python train.py --init="normal" --init_std_qkv=0.0584 --init_std_up=0.0835
Each number is 500 + 40 x the weight over its row's rms, rounded and kept within 0 to 999. Layers, rows and columns count from 0. Numbers have three digits each. The size before them is the row's rms in percent of the matrix's.

# layer 9 MLP down (transposed), 192x64, rms 0.0839, rows 59-130, columns 0-63
116:546572447499482506563496488520450451469582498496525508561518424464542481482460502498534470497425539530531585527516512466526582547539535536560527513470460550470521506468471504569493532430537491
105:476506530551480477585410510444450471548442492542595451520485485491502472478502525520494518440517545510498487594499575544503469534424461461506513497471466506556491465503587503449491495491532466
097:548522471478482552501537430518526482545519577471538522468527506445492467475513501489500454443504496504473470470493594498539493502586474459556463486528498450515527382420500469553546542537530457
102:486537497460508452470508542420526515501441498535456512495508506476567450548493499464474522537484556491548589520542409434456546520518552477546438484529480438505477502459493480381513528513484498
100:466482509430494457481463529544513499498462550511494565512482484521500537527484451519484502527574572531518483551548473456505465516452442474568463609511500390578540468512533524494549485507525454
097:540480551575494551519544500488462506598476442542521551539509453459503483523455519556461550492457478512501515547530475449509490467481419520449513520511489435427506532538453472524532473496426415
107:489474582476426464544530434513582531460524412483507549513523550468510475492545507519492508494563448446484531432583478493430541493520487434483442552493541503520465505514462458524485494468537465
098:466527508595505558507522424532406523481515573519576521498482525582479484534486473402499497570528497524512497425478517532448483470498499527494500470531548536511473515448446460481496482562456523
104:526537448505490502516513516496521573517507538405472467514491523489551474487514516462465452474477475449489473488551578431554544513449499502425453468529568475445534524447515461546468483381505481
102:544471517490547530504499472532511541481478457452403442529503505493450507578511457508530457548483461583499559579522449520507474496547440471539457460480546509480497506497563432506504472556465416
096:524447447454547486510524548452519519482537526514496542541490522531444434539503506530461513572491567507452505466579532493472483494461559578434559610535510495524519522504540450496512518467468564
090:532523508488403494489570516476487481512500536561490452558496478483503498488510456501488538531503560508462527446518475530413465420407490476445510539477532415458524529536529507513404495547447490
103:492495494503439473462508538505524474485518539527469527456430425497439471435487499565427415452471502576505477563519495514549523520494504490546519565471517520499501567455609522502452528478450486
104:497562473505530563505541524488519526472479439488522491409570500429491443501451563460492426547543516537512476477554517494449458504507507564608503491536533444527458534503473524472533500503426489
093:522530471477450475565500464517549538458489492490534496418375446501527528570504499503493512506526504543465537477501510454461489528426599526551509541533534529458514442542518481446479547455497449
109:531597527473491463436519472541523525513528473417544487538490548451490510540436458475479472477452535469436533462485576504551492504458506525479484514513513465537492500477534638516471511541537447
096:571470487507449491532510485398509451453482482443558500517411476512445493590568463510567496412465494513503517501537509550509531447487486518554497439508521465480510449553503457541525510508533463
106:505499450490505509487433520514436509543500516470495569580477494541492533501490432451485540513450536632514489554584526447542525529555469447498508539450516485531542488468556477544557522525512505
083:446483513498437462499499446468499490547496510556475519408548493542500447506539508428544449545532463399478467499479492513447462550460468541515543472478508466494547558445571546467517455537443512
096:507479508446465472472497483465536537424516525456513531515598512502538543494455478516480499465522510517476516492484400472556519498499524571502458457504406531525510514494447476449476450556616448
110:533516492574476569519537509478519412507552465587510492419491504496487523442486499477522493471549509447403462490467453463491518521488476447460467414501548513567439490506566534520488501492544535
096:467507520504532442533498561507502480553501480523524554552532522583481490579556508535441523499397468447404552506537515474493573494510438516461473484524481513434507538497515460487425472534507481
106:486483552527474549598441543527561515483536512507484554435491498500498444527479514439528419517501520496491580464507492442444547501511453431494439466471557559519511451499499451454538520489437522
102:506450401448511503443490527452563495453477502549435492515492448532504552423477517484536504445499509449492458525500516457460532455518525510574528540465566428473460482556498439518560516494501564
101:443470534529460547501524495546504504436416519469458504456526529481557480548468508508492472522498547448520446500514516462499535481477509445457614490545557454555581466533516460458561476563462518
118:490559530488469484476412502466446477560446502468466465526553529477487444613486496514514500480470487514531556471512538444569501495571477518479547513514531449429491491544458585501577504533485485
097:489510462483493552437491551510548492523460506538432524401536600450572449509504471517559566472479508512514521458518538525560485505479498504518476540518466482548525453437485429504552480459477433
097:514535459541476463550529538497542453484507522499576460443414533503482553470592517535492484483552475479497454494496553471502473523481456473484532483489507450468487594545522521499484518525487641
101:495565557509428560477546537559501479554493486540546501504491444498519461510512529451493514438444531382491536497522532512510478491508576491514544503492533457480512537553501489497503554612507572
104:469593502495504511492511514510481478556507538494480598463582501442514523503480530441539490531506453445509526502521506535438489590484446533541487474422455492551464520469540448513481586461474554
107:513498503493538495453469545515507527513469485547495487439539474544472563458528530509458476560516522421527531583557470545467561486471532476511600544513503519537431474538524467512452533441401507
095:440491487550456540479486462474481531511525523557491514519536485516563466482459558537514498534601515517467405532589495559467499546519486468532537473449497533531479478496600462489513443439456530
092:540530468447494556552451436464463506371460546535514509486493524528496519496565472547431504507582505482465485531486415502494547584472477433514458499490550522490439515552526498517510483503496489
092:509501418536525531542518457515476488567543541552582536532502531501489481442458533500510461498587515498549513409469494478555501519433478524476587509461532503430431490491442511498490465526470555
098:525501497496440398444465506463504519498455424510455435455543495460515527455570494487572446427506523500508453417526408496512459421491554459524498512500502450504485469479504485523527482540499482
108:465503490530526478545444531449498431540540534514500513456486470511490495531557506565616527445579503542582489563457539456482541576548481489506532539475546491470500513533539518467456527465447499
109:479477486499498492571502459453599504485474475518515491490514462549552492376518475542503488492597497511473391495501520457514469473466475485436505459483533482487493506543494575525473431503432468
100:463548567536468526507499473519418516502457520476468544473458520436509509513442476540438581430463511500518519479552513521473535508454483530506499454497518564518590575523560434481570505490556521
088:489440457520465456528514522494533490488426500506516471444583463534544546526482513535500461444450492574571458463571518415529529502495496490489509514526557461527479600518460459482466575474468520
095:449476573484521468447535471521533481477552544433445430477471501488495465515459505440455454502536504609439487495472541486492509556523469539523562506484538509535469395513422499492475496513547520
100:507490567494481585448485492480486463531468442516451527464442560492500475522540499567554520582548368538535496495480477505498435452493496491532445522456522475498553482523505500511490424469452484
097:501475456516555579411478460509432439565465528528502512499494566416504455554516524529491442508490566551455433550494504442506501469455521520526478488481525465489447425539533505505471535538535478
102:420488462465509517560433463490519483461582514490520513449456506464440473515534497510483486459514526493508508466485467503527550441451458522427504541535573537513497486452510503569473503616432440
093:538510480456452540476498446479499583520461524542535544434510422499564537439492478491524557514532494514550549498499527507470533527475436455483508578445453456521449563551544544455482465498437468
111:505471560505407558455465490514514519511495559544589435501520531499518585534483530520493509534480583510475475501517438551555484486521483540525477401531519529497499483444543518502401507531485485
099:514459569476474498513499496496530514601545530560491533387453486493469475436562563469475456515540501545436469430525516508554569508501489540541489503500535486481517471537515441482528494511429447
102:555530498478564442503542493453482538516499507512470426508570470548476495474508458447452470475495446481448433464490429499527595526457552466533518481506509506514497526447533540471449453447474403
103:489414490548502529555519577595478563521488506491534492517508578503483467516478515515463461524495478453459465521486538477497491525470493484418516458423494420562521477455528496570500444499419469
095:477561522469554521522435481526617508472526455500501471515548502517557479591486529526497448469387550507472476477615509540476506510478505504461458474497504510505470524479461540489479508470565463
111:553524497562521490482476539550538542548507433493553497510477441514531453485422437441448475439487508471524586517492497492528469476494443479550517463468522491494448488538500439489516527579559592
108:510522511472501419566449427427458538493570476492502536560516492472489496471568526442488518437442513399496496466506496487532463469517476499525478507441524509482508408556536493512483494573443531
104:537511497496492430584478469510530445494466477495476504465458589468458516483428413502466508452478468524483543498521452482481523405477481591498459516475502505511482443506462551544428457454513450
101:486542488469539460519489493497503525489449519497475562384467438487525530532478507488436540533511534596521503534510518510525517472472466437516536497497538416580512469486537411451518536509428450
101:490621517519508511506498534517470515512515574542544501411529519572522467508537499579509447469606461517466522512491544500425477497502525406515511519505522506510529463503493469420511546518514468
103:536569508508459550530501507468531531467498479542463492561473428544572506518593507465442502452498551562458499508500560481495572490448542529472506529473536503460529529466578493459574508550548459
105:422576478529468450449548470523535470515502547510478488504482519477513481459480541484523435467529479477563520556453565512544481471495537436498536574470447559522552463504465508547431465571568513
100:460528545500482464497512565576438487556495486501534468580474441492573462487409481513534531497449521495483519425459541547459527448517515481583458506475532496554468511534436549546497506537540501
099:605509487524485499577500477533504550490455460493537469494597458475462506512467479532508471466552533532442480576517467566452469440463548541554483510558517520480544493477523557455508472580486481
104:515489474491518537528435572429529518561468518510531511559398520457485508536498493458489440456509501496521481554525478488521532424475498493429551526437525566503543551487513481492376483511513515
091:529527447462422423563474454553533479504519474515461461537494517444478482422533448446571488471470480437433533495555490503518429524492474509517553551450517474524468464488475473486463509421513453
109:475537454476506484524473498573464596480466487441524531491532446440527549495535497441457518426437473444476505444521542509478517512528517452600456513456486524462530514469479534541514582470548490
095:535535463464509490408517554476582519446531480518500435529487471565569473421501485427468466473440413506491553501527499413496494502517463506520520493528545450499514469539511504488558530534479561
100:584498478532470499480537469535506538484453526492516533461516466537542508451540522522464485528551512528541465394474563407515467494473471546495539558541529437558487542546488523459561411518499525
110:466503515486477412549535500481534499450562549572556498503500476577552408428519489443513566517516548401433503471513526488469482501533512505488476505479497486481467497533539474493527520452425550
107:525457441496536528541504462489489466492450484482518534551545561451517556493538527559548473553509512553520487487466494566485502444495579472509514504459500441436555382464518503473547468445431503
094:583582457512527470520542533480466493470512479536514464538491467523541515486519476501572533487603498470505481511465486529500494458499499597445525533507474539510509527517618457550526555473449564
102:575511494507498439388468451399537510435445542527552521471472459478525461439485531494431520462531433537469452509478506558537479475542535472511490527504544486504501525466430538471516470509483527
094:501486505525572454542512545517575516491486462477602452512465476495574572490469554517473529528526596534528491472550424535476514557527493489507528453461422501478469495488521439481541483458534467
104:545549513523524477584551455533481483554484455422567520415508566515589462550458520458502510417524465486514468478493434545529475490480556508525484461563537501484485553521472500471535490530505465
106:492518532469513439515450423481486534497558482425478503543513585462482475501486494565513463493561474416520553462518529474533504582493510550501512444509540528484541578453515471521510543562486580
102:496514496466459524436524452459556434482531463522502491552457455484531534516477496503536488521553535457473585476464430516521501479516392508522495470590554484591454477528431540520499474542482505
098:484457572496569554441459459505489532483559517471488488561543416413482494540487587552519523520447434519561497469440509556491495448501545513519506505508517572551451523474480516494497535487544485
# layer 9 MLP gate, 192x64, rms 0.084, rows 60-130, columns 0-63
099:503503502526515458516502477515440476451495590543543556514525580478507495564504454498501565473478512530506513544444490522585410499469502502510498445548424533543445569489527501461508505599496517
100:528490493633544473463513439479545509460455475493512500508468502513517447448471528558464458516510468528546490582479549552455541482560528549499554478568503514518478567475558475556465486521451523
103:559501485481548544483515487563402516530589576522447590552457494523539505488493469533524476528477579466457524475533578469471547531495517532497446500538516466510465504545546488486525547438500512
089:480483502499439484610484494535458528517580552457579496514514499566508523469525417525571440520496482511461495496513521504458506437483510418530507452498560503471502445541424502448480490560509496
094:438518535516440481470507475548497492561574443539556521509513476487449498494511589498506491464498508527477493525574455434541461495516480507506400485524527519522523437465442515501454537501384459
108:575511430559529561493427511463456520468611476467545566505526498510491462510482536477439522490540528546541474472498515497463488470429512455445523509570412499464554549473505545499473503489514487
102:523436539532477579427505505560426487509520512546510524486422491557503498482515470469527588500498503503533547505547558583477511492498476536459518465496541614476480554526479511465512530498458569
108:440544500464497545456536505483453546436549468494594513532454534462502469536560500591462525460489534580510517511516541501501528459528493504469593491543450536491511502528544461451519565447517545
114:512478534534508526480471535500537547501518405510430548525573441487516484536471510519516507619559504436583551561538505581518513478506509477519493468563577474489504526520481483486459490492509453
095:458469532480437565490470502455470478495504492501565493472497451538545491518454512477589538511529474549466527493488533494595557420571457445506480495530491450474465515493498609456518503481555447
099:527591513523527554505528570607486526510514484564485571507524459508483481484518500500518468510469485532565480499585510551493586519552518443443470543556519559506526565558525498507500506502445481
095:484440505549465481463448492484468490423469457451431559506427555517492498539461453578519424479444466497438481540581512474464521475504526521502545535469561531462487506484446530508469516528551550
094:493431579502482527483475480480463418578501481591508449513513458458497511496555442492485490505416500525527465444466545569553482561529536528480492530494492510445427532507481502481471495413485462
089:457518509531522473395513467491445459518411509513498464545517515525468516470513507567456522493512452487537437525560544466513435563434538511499531476543490543540489615541500491521530521448517550
095:472468585540511532506450491555504549526577484488524580488501494521511465572500505552481533549556502538525560484496549443429530487512534558501526553550505596465509498463529469512538502571496559
107:449554502472569485481498546486496469468572503517465481554486518418483475535536475507477496508493505452537604542443506588532526454580536456469445535541509528512590507450522482527478468519469532
096:595489562488512538525535471429451516499455538446509455522526466526486511506453546510448529542541475426449477536546572507504521506448475451549460496493544466443450520520475562531550478458524424
082:482471528506493481540440580554440478451539484536478482440499510554506477497465463453460557487457526417496556486501494561523508486502419426520496522484553508487583519475556566493567462472452516
102:414530508509489530463476512491543532477561452428494565545559465534478470545560487467471476411567534478562496514570438527487489483447451550474489479478436526514546487470431472523493491523542484
099:462503479499515538422507477570523503505507455436450580547521523517501442536438500534468426540468506487420550471468442559504459483442490495522542522489483530393461539524479524465457489447487501
088:570548520438507506517465558568497482511510472422456472504553474418505497504426471465531451438566471435551505506454476548498495489490514522505505526514480429451505532522486467457539565454544570
104:542568462562564474528462572486538453433474489499491481483527512507494487534490474540561449513521592447474444461460507475527497470505508478435467522488515623517470468547465438532476536467508530
113:485466530488515545502488507453488458473523446474526579534525478501552480454520442529450472517510520506469601473409560541525454549505482476476461520551482504476398485556480554513485483549468582
087:484456510468527507501512481523534416564543447478524489544558448481531509447515454511498516453543512483466554451496528526472484536504418517495564603510488566465594538492484514520585447484519503
103:498527476602490512493461528523497503582536498446412541491540509492544517438493525490479495524483432427526540510479432574488555444484494548454548491504510532533545593522534492485482507567472474
096:516516568469458537563490469485560449486495569507472544555518433541430508466486513475478427519558504547494474480469491475500453528458512450518454550416499462478436499516527575443470543442531483
087:473530447415497481509422526520575519591482406551441539527509499471478500556454499435406530462544539510450493505453520491480505483468550522464507497509508487469528486496494580534498460479465462
093:488482428537490557530463535421537546546512487558551526586497496443552504568520533548617507531526553505481507523535508542503504558497429466460500519519468517483495523490511554513564503496546547
101:472512510415542516543488526477493443457506441540512527546498494387550454499523462479524491463535502529500529537467513468561593454624517464495515505523515532531558524472542476524472559523485487
109:520489467482520491480489555510525498534431537601487467505532507432509494498472515510460458444559545553476490481551513512569472453596457520467563417568520557500528469531530463516465556498508453
101:509521468469515520477489608512422513542479578570451440543458497515493557478401496458479530540495535483481585514513530457454516486443506511480479440504516505535477513587573519525517485512499501
093:622509556510497524524412553517447530486504525464615455517487544531530452514466459531453480474491460524479523467582510466482511492488451491439586520500470476495468511453472521532541528492515517
094:478527434482534551495551476536491475393495463455581466493476462519487478528460460504542420444563577524513564489523492524525533463478445503452497486452549467470466464556504532459508484468432528
104:536517464484568557476518524514474485470552540502514525522550460432465448513557465553440507504458524496481535538516555481477609492589497536420523557460542541518471526580511473455498485471517486
100:517503488544583508431524417554472458516514494468475512527436525489494515514386538493451433477493534466459474527508505429494528526510576472508479484419457555508484507508461461462483584490491539
103:476507441521412498482509521436445470506505489476552538519505477465513511453546463506530531591565540486517550503471527477468581437476472416522522532488605520502547479528539534515502513578475486
091:505481543521511498423474526525526492506458553461456444609408530489538455493453494508441529482493503577509451550543496528568433490508452557472499512432483518562479476521504517552485530498556527
093:431450446561493491489521458509457438495492585497432458540469482459474615481437507532473523492423495446465460454524481525553566487533463549529523504567489500523559473502474498526478501474524517
092:478492479533435476547514521526476526533502539407576506499520487486624453533493460529483562475476498593471494568532499486485437460497536534508547500545488572542484487499494439563519497536511541
122:556472546569475606507489545496516468458527483500493495530499451558529462525489503498505526591500515440536548494435565593540456546502511496484523542501577546493480557520519436495496470540455524
095:409487515573480478538442549481503552418477542525491551589531508480528551521546479512505552530461569488431517564465484468477463490489488522393526496576494534502503515526465510541514494490485533
123:552552521440556538483501567582454525527570526526462501600505511476493508527469576500560485518509512517471478492514506509450540542529461438439527490476492495422494498563467599473505526492503538
097:513464441469473518536381505478482565554462540484464497536486535553509556451501529517428517555502544506441489448472512464445528465463538459519496531473552515513446501494529541479545509428428555
111:507542566447499463498544557514451556465582449557500511538512519465470518572518560588426481515533526554537521534491438507471473516522482510462556505566446493492459475485485540508465460509426521
088:430475512551472523542546502572479532437472470556414531499382520499558461589503539518481495460490471530482515481469517469444500455477522435452485484508529523526551505559493472510564520526505542
107:504452472574440533492511535479438500509487524535482499540489482462544411513521498484524485598454504502483602444444572542528528544531574503505554537505513515476455469553454547473495527516543538
111:444516496545557485529479524508514514482539491497470570501482516496480499498527537511412540482457496486467591459449431531534430491449575504416416437552517514477487488517531462579464455507497520
100:475466490478494504518499517490490490558562500482494464531484510472517519529608528506458526420503482621488573478585423421512505516508506505532491555466434564542510519533547485505492512538445503
112:486544526469507559507477546488451534449503519386538534540481460546521480427477537612518467520530481499527542504447564522440519501527552492458508538522518564492533475515574483472445528549517482
100:503444454493546566447536479539543468556511445481482572510428536489528457452512504573468490456509482526559459452425402528428575453528526473491492503523515493503524507431481502473471471477499521
096:551528490487514498473527474531477530505540527614488511564547484511516477506510534507478585492477575499554463507545543518563533451498543481481552507456456590575486505559527506458517510525475594
097:544512476532474530438466508508553547517604447473534461573441487535507541463507515470483457446514511500475458480514519536463495530508532476500492476437472542454421544551472605505531485463553564
107:503531498543483558475504518458438518446582514618501562484512478502490483447497431552502490470526523526513456499469575501485488483458484524427450515510507506560519432542459534580522565466462496
119:481462486444553522425524569505487450418514502450441474559564498430479481508548516462437453493527484517473520458496589497544504474495434500467462560498510522446514505529447500455457489525430465
102:484568578491494512489522550560460486488538483478432486518445489410538511507469454515480417531494532462511518553504510518493566512479484458457379569455529532462531504495434502489516496552505550
102:587491465423536523518486486456492474482560532471522520531486522524470506488617547502450460469522429553535520508522453523496490558564502482508537420471481451456577522473541465459535474450475492
085:541495532504488456481452607483452411576541489411475450554483518511562540449506474482482467452455477507544522456506489467430477535462468468478507499512495512538543450562482541518524458494525437
120:459536455487532518470481541535548482504529475480463508529501506466562496464462524511480465440429476519396492451518529549527543522582448480460501528498461592480444514536485555444462534477489591
088:498481544531511455470501577508461480436517487491512554541503481485440470504535542562463548518512461516477530464492591521462566511487511545448550521557500527478575512553485440491477493585400469
104:508491473493527527521598580535501485418503562475510579500519535475479462547479531511487481554519536514500522490471480562507492469527495517518479415510429514483511488503632549453434511484554488
093:548529524503463548450462541479490547531481475487602524535456487477530447429503550567487483514502480498526495540444498565511529540530599564476467469569525529437531539469567479487459525523460500
105:485507545484524490511486553508513518466558511493479521488570495462432580485528480469481523488504506553485450484434458544517491454475484461414510558527439450475598541488568441557452566481458502
113:501465529522571547453458556480448463508506563545497478546492554473549480505433523514469481470504529447477533563554481598511436546524552514561472477522487550485469518483508512506443557590465511
104:500531463504455524497504555436462505498509532463589481496592526518530509516536506469506530509573444505534555496465490513580526418495523490444477460576508508453557487499490534536430471579440519
085:520464472525412433511490483438536512534485535471530492502563541568456585578536555530439543522452477502456537520518555524405529577473499531502499518508485469501525454501534554499470499479457521
095:514476465427434464529504507532510463487517516482539535522485514478468477478588523609477544493516516516465567495539520427511520465403504574500513505580528557466506504516584484510495462467486560
095:481516470454459504457495563462483435470514418493563538531482535469534525483504510532478438525503420519475537565502526504479401588564501495484482521454539522526531524427512508446546491496566451
099:446468498472512467530429515454466435492534448439608523477516503422484489443483513449525536507448517497436555450493512550533501458471514515514517447456483554510523558481465496441470419527543478
109:495461491415476479521404516545500431508540523521550541524517415515543503549524560537449476500443455547506508527517536461533554448494479503449548444508450466442503465478544532514449566515462524
103:478524486537511503450431504487480504466520431451504545507404530462481500513531438480492465483491486452460472494372553507473460464503582491470523505556523455431537479481431546476482556514464533
105:530508504481485534494462523458515460449452549422544539555454526492466506511484492549495501515515533468391488558464564470538495514500483449476442422480538490468466519489435468530431549560441438
# layer 9 MLP up, 192x64, rms 0.0846, rows 60-130, columns 0-63
110:475426566558509511474523474476523543583545530536497529514516508478442523505440486553513557537550531455414516499508458544536458522506511549488491505459492511464442478553446587565527527427486529
092:528546515496528487548527534471460450534531467526590476485431494444500531501595563499450542444475484476493440432525493460513529570516586542530450482519519446455560512513491492504435472476489479
113:568510555506467484520580480478501460483495562467513512533513496497522503445450494492449544499481511499521498506504534538444454423553493472500531583553500469529564532553563495415547460437589474
102:476492556534512468566474501531499431433488473485466507418546475465532500523526510514470534491548458404472555470523454545513484569530510523472529486529446497509439501384494508544480567491437514
095:488479416505491464496487505490519451499429520470490575454500502464473563480565511502474496471478470482573510521635480487423546476512528432492589494500463464505475565500565464497494484462506474
107:458513556454474521562450487453552540508543433468474485493420544518517562530520451467480561468474465572526456443564471489454466469545496490481537562476546516486505439473497513598455505520514490
097:490492555450514559521424555448531494360518442472469440490472438440526505482472466525519505551499466546479512525457471452547563510461514493477517446517441502513484453477532496504494527535562464
113:524525469397506407504499482498487488430586495371547463454505464494501531486528561495503507434495460496509482502493499459556530535443506451458543464482535479456541523526530500483498557500451531
105:492521513527490440473464483483422464470513472498520535504409472489491451524612434474491500519543537535464413474486509436482509428473503536451464563548518478469478446467498456506573538458494526
097:500484512476516565497476461516550513466494553520492420436449491507557486510422619511488506461449509466475464434519499473551578501512537519463502455498406541464423524506458491488488548510498519
100:496489563484499529534583529485458543557498518533531531480508510531465492500534474550511483544469544458528524509561479557415513438526430461522490601516523521508452477601505472514516425433489505
097:452563504507543490511448463542488489473450527460501532485485484414508559524574533465564495492502556550549500515434492451496412571445461460488477505531479529473564534466532502453522456585500492
096:496526460627562476500536472537508489492521529498474453539516416446465588456524482472537540518476514510509554572497491442444496526499443479454516470516519509457523431490472479449474528444474561
094:509546560583532504511504568519454505488491469493500506476511492486510480465552455448514529509518594450498523473515459552450474424548418498512436451447548482458496460530607483498443497476522526
102:548514480472414484463561496532461533498584517453532503477473559474421508470512421519540529482461519432467519440526547528541523589471502503514493553512470520498514485541459561510488489602479484
100:546472476473511483509544462493451521466513584521502532459498481478497485447548546474497546518478534552504560417448587450431462449447556513519545480531478413441514507528507482526445499441458519
093:504413554437482537441503569502488437538516483482486457484558442482511516484449492505491453447544516495549550475438454503485479490491578599508507503520490543477537499446555399515500492481521542
089:546524485493538520583535492547477501463451469524434419458511504514519494563429486525415563502504489495476497475545505533528557499552457408522581533500540541482550481481522567451495506549476481
096:498545561484511493447519558459479501514497463449537506570487505427563489510480452483479566557544549457480516454495485574511471501457495559421443479465527557480502527468487471565440510576523447
109:526496463536507528516438442487516496452547572554477510483475501537544529471485557478497490466437551487498525502488519502560528529512636482494506494498441525524480524464397491494502586436567504
095:532496545488524542474421460469434533527458477510475455457463451497507491497446480492491481523608538529512426500474563428509513559538518504573450511529533492564520499502572468479489434483489427
103:475506427543501462511494508460475479491487411492539498497525468425426568461512525495448494436489504492440477500543550477471491593524558485491505540466500464502406518520477531505550462428498419
102:526512486453511475509534527492528446496505496510435470500495421604477521417523472580561562454526559507484536536482489530526467481483407508504491541551523506478421440545465471490441452488482511
102:489468487465465546503511471554540482449449473445442503472512497459563471474555535452510445474503411507478531468483489518496513487512510408469587494554509473441557543527466501467425518489476596
104:491504567454539449445499405492482443483541538565515489529432487488523465491479396544509533537522538527544426469502508537559521457498487541541485530479530521441523516539482476479540541533448575
090:532456444526503489510496445494501546469458516480518466478498476476499549464533468505540499463511481442496515510468556476565535556519509384510403441490503527526559461444463537386519549493525543
089:483466547495441574567462529525522408454473506483471488436483531449493503481520484433529415519461446529564521489485573482502493471494514452442438563459513501491447523452558494536546535486535487
098:484460562591490552478498502431488495472484530540484414454493506450525549568525537506530541517539530493470461487517556521482479478577589457519542470493499448497538481519479507510489515573441591
112:439517516427534497547520487532455516569557563499479552483488487448542456551471485495543459429511458461499514581519493493507507547562431562421491502485484540506414508549469500534495527534550469
104:528437540583483516500491489568463505538465481460496545520489452537587467504521496487504585525512566506513493511505511479510522424559572499488473470540545491507421478406516499534482516458409531
106:498445565551474527494517554608485497449450431460526393480497524546484440524482439453558511459476499491454544495537534480475502536518555527479564470514452460479512513474430507502464524544479489
092:533518396512555531541520440540547477415517488561498536556524450467498494544519524517511492497535590490447525595505486483518468477486468514516459486548570504516517508509520481506540528458390520
094:537532452491500542507445566441496502517568544478485562441464511509466482546529510491525497459495494539480422508521490590475601454448531562493535521482410483485556506511487481552479516570495460
097:483510501487472499447489499558434428476505487454464464483502509497498498486493393430513519453510492478502536435549471509492587495531566583528532555565550521444417453498485438461519479490495499
107:515477531484470514479599504419501616537568551482477471512489549476471451482491533488465474507473539490454471528542483562592484465515501509465457465460530532482554471502495467468490551550549431
108:470480420578493460479475494504556473511446422523477518431487534476522514508478454488513535506492543609491493508519537410482583442557554495477544467489551499474483482552499475554429476511509497
105:512473456439501579561465490546493534486486469448478451487494489505578490512527489520457453462494490502468561449516498446484519507427477459497465526474529474366455515527412494550550470534503547
092:542541498487529530558577569542499554521619584478497502521542531477496474460540517533453513591511535470535508523477460487501457478421465458522504480485512509433479558497516500464506462468474564
091:537464539521517487493530466417514484429529532530501546503449432448433512466523546416523482492444485490432494517491498557500490559561495512524526563559588545520487446474503456465479462473535444
094:549600447511539580512387533511468565488481505498451503530471507548484464521505479453491569469459524489452497500504511501476502472437462544450465512595516510552528528516481432537500525454463520
104:518575524455507515481551471517483486533438588530576493522532426468488461482488490518496478531525425523520438501508451561465509511439503470501459506470532564495441524469459556484481523573589451
106:480553510530567374497481500478438540450477511463513575472484541489492466447557453529521457480547440525501550489586430510516525491510523541480530503518453558459476518498483529463518522567447500
106:577508434513514542507500509518526511468530492474467451548438435498525497523550452531480491472550466547511495411516545507498562505555539533521491568453501502462472464483441443456623524461483524
097:478527546542521574523502482445546531494473574485514508485560553517516578549468456446473497509489474524517519463548472570582523476540550507511423445571506505482482495482479478471428530549430542
099:534495476453526532533477492433557482571553524483509525457473475539552478487475509443502527646461494514512506535455540557516528525449512456525512488439516457459534538541553459502561490565459502
098:535531499493462516513481469539506407497488558428491494459548557531493468413493488385486514536505518507535506524442535499484561591516528413496533484474512540460495458495464481447483524520545442
104:434521510456458493531497513458450525598443509492448455529503524527490499491480505494549485450492553625484497520556459546473499515558502468477482575524445492575501478554519550572512473498452488
096:563586497563495559514492490539548501526463497496465576462618505558466517528450579489503526470441523462471453456492518488513475536498502451470550502487510517414504548481482534535437529470496527
101:527460443511568505421594575556540546525459502444480516540555531507583478518480460496481546613543519440507516506497518501523523491516493485496507490458560506554448471498498487532507499576521514
100:426456551525476529468492492536524501438542485476463448458497570514545436506463561500502431541454543480488500524497499477536551512475522499523506511398566552431470549489502554463417529452523491
103:444508475464525444499507513507454487523492431457522543530514527459500532512454396544536611510511485514476457448454423523482468484495524475474524483486511541535579411505493462495470432430500489
095:550468488499523450490470425406514481482446548454487478422506440462513473463494486505566501558551517512452537517455450521500520496459416452562486532491498500488437482432536455446515549461458504
104:549472546482520514485512533469498528520469485464529432502571511508428529591508561475506491462563545507459472562420461477505459474524541491520527549477471588530484543510478466489443515556515405
108:564552595447459520527504504504503524543504438450490481491508532591501440509531486497477451475479555484493528511442484437477514576476501549426529486496501510481474462515555532505507467402589492
106:477588482437505477483499505578546487517479479460496516471483447433542435486465528536438437488590475499482519511487476447480546466453523448506470465428504576485568514523502485514470532578476544
096:490504490509457458558474481554545474450456552496574445402519513512450509465498521442542441514509454441520416511487541493464485519517507484575526511509488487550475449423517545502434488531573519
090:501510550488461436509458498525528530437454550496468454471511473410515531495470616481509481491472540439469531510481450544528446534493557522465561522500440495440543469442540431498467530464465479
106:493542494511486470518481504523498548438479535445561494487519497494444534519491466506487497442537536597478481528440421494519415516478525542454427469562543492482496481592601504502468491553472470
088:508520496491488424442523497515428481441554495486430496466445488518480410446500445422486544508466521535501491508544583479453461554494539558483524524450547539430525516530491491462452484442460481
105:512490467450467522542485473540528469524504497449564466466495536469549527510452552493456439448543451472534521475525547466460520539555456425492482519464547513536560431458459479469449595425495475
089:510518529491472515478587520515544538502458525526439485540442546482571503508521588484415504520455485491516452485523544381503468522551500556573449460536479459482540555489518494487528515533446505
102:461409526477435498485532436499514466503460450480547465451423523600509483559479529536439486502556465487537461512458447497531461511481433588518498438534504483510521489528550536457549493528505502
100:507530544460451534455589548478470486580485499518492439612432516448560473534441458491506513501515476485543555586482470542533486489515477506532519478544536509470458537451501537530465549483507455
098:518473530474565439538495480517517574478501476511556541483492503438518502519506570508491487523545575597474474465462466435430527530536512547439572559486489445520488446500494471543545476440528539
093:464438515544457492450527486470511544495529459457471440443522476504444549534518464431539496440476536445560513468487554502441538453479468526519440527563432517466521514500538522527407509424499469
094:477476443503458453491495514499440476466498470550520535479429430533494442443503477522391447506459449491541479514462528470573505541568475484424456523510557503528491501490516451448495506506418550
095:476432525551563449499511491558510457531514492530532509538501530465552466493458460533537486529459566443507511534497552520435474538479487537493484430514528489409499581500614494548452492442488511
100:557557522466526528548445470472521514486491467453488424540544473578501529516609547520444524531483472484564547563499553536492481511513446454484518470516579441468525548515503435522456479492482510
107:512569578517513456463509481466413492471511525489510450489495571435545534477480516491529485510571498606499582469539484478579508551546444525470515496545471482533566497484518514456509549506446487
108:450455462470475551502577499522554532544567481488504507494493498515537483482437526546558502527490514488546590381458542540432544492581476519513483464494477473453454510532514509510544494511561551
098:525445458544581535506545419515478477518424504480459474514448507532529422554508480519490472496545532461518491450511416517419485434516527505476495547517481571577491468500544550452503469509496547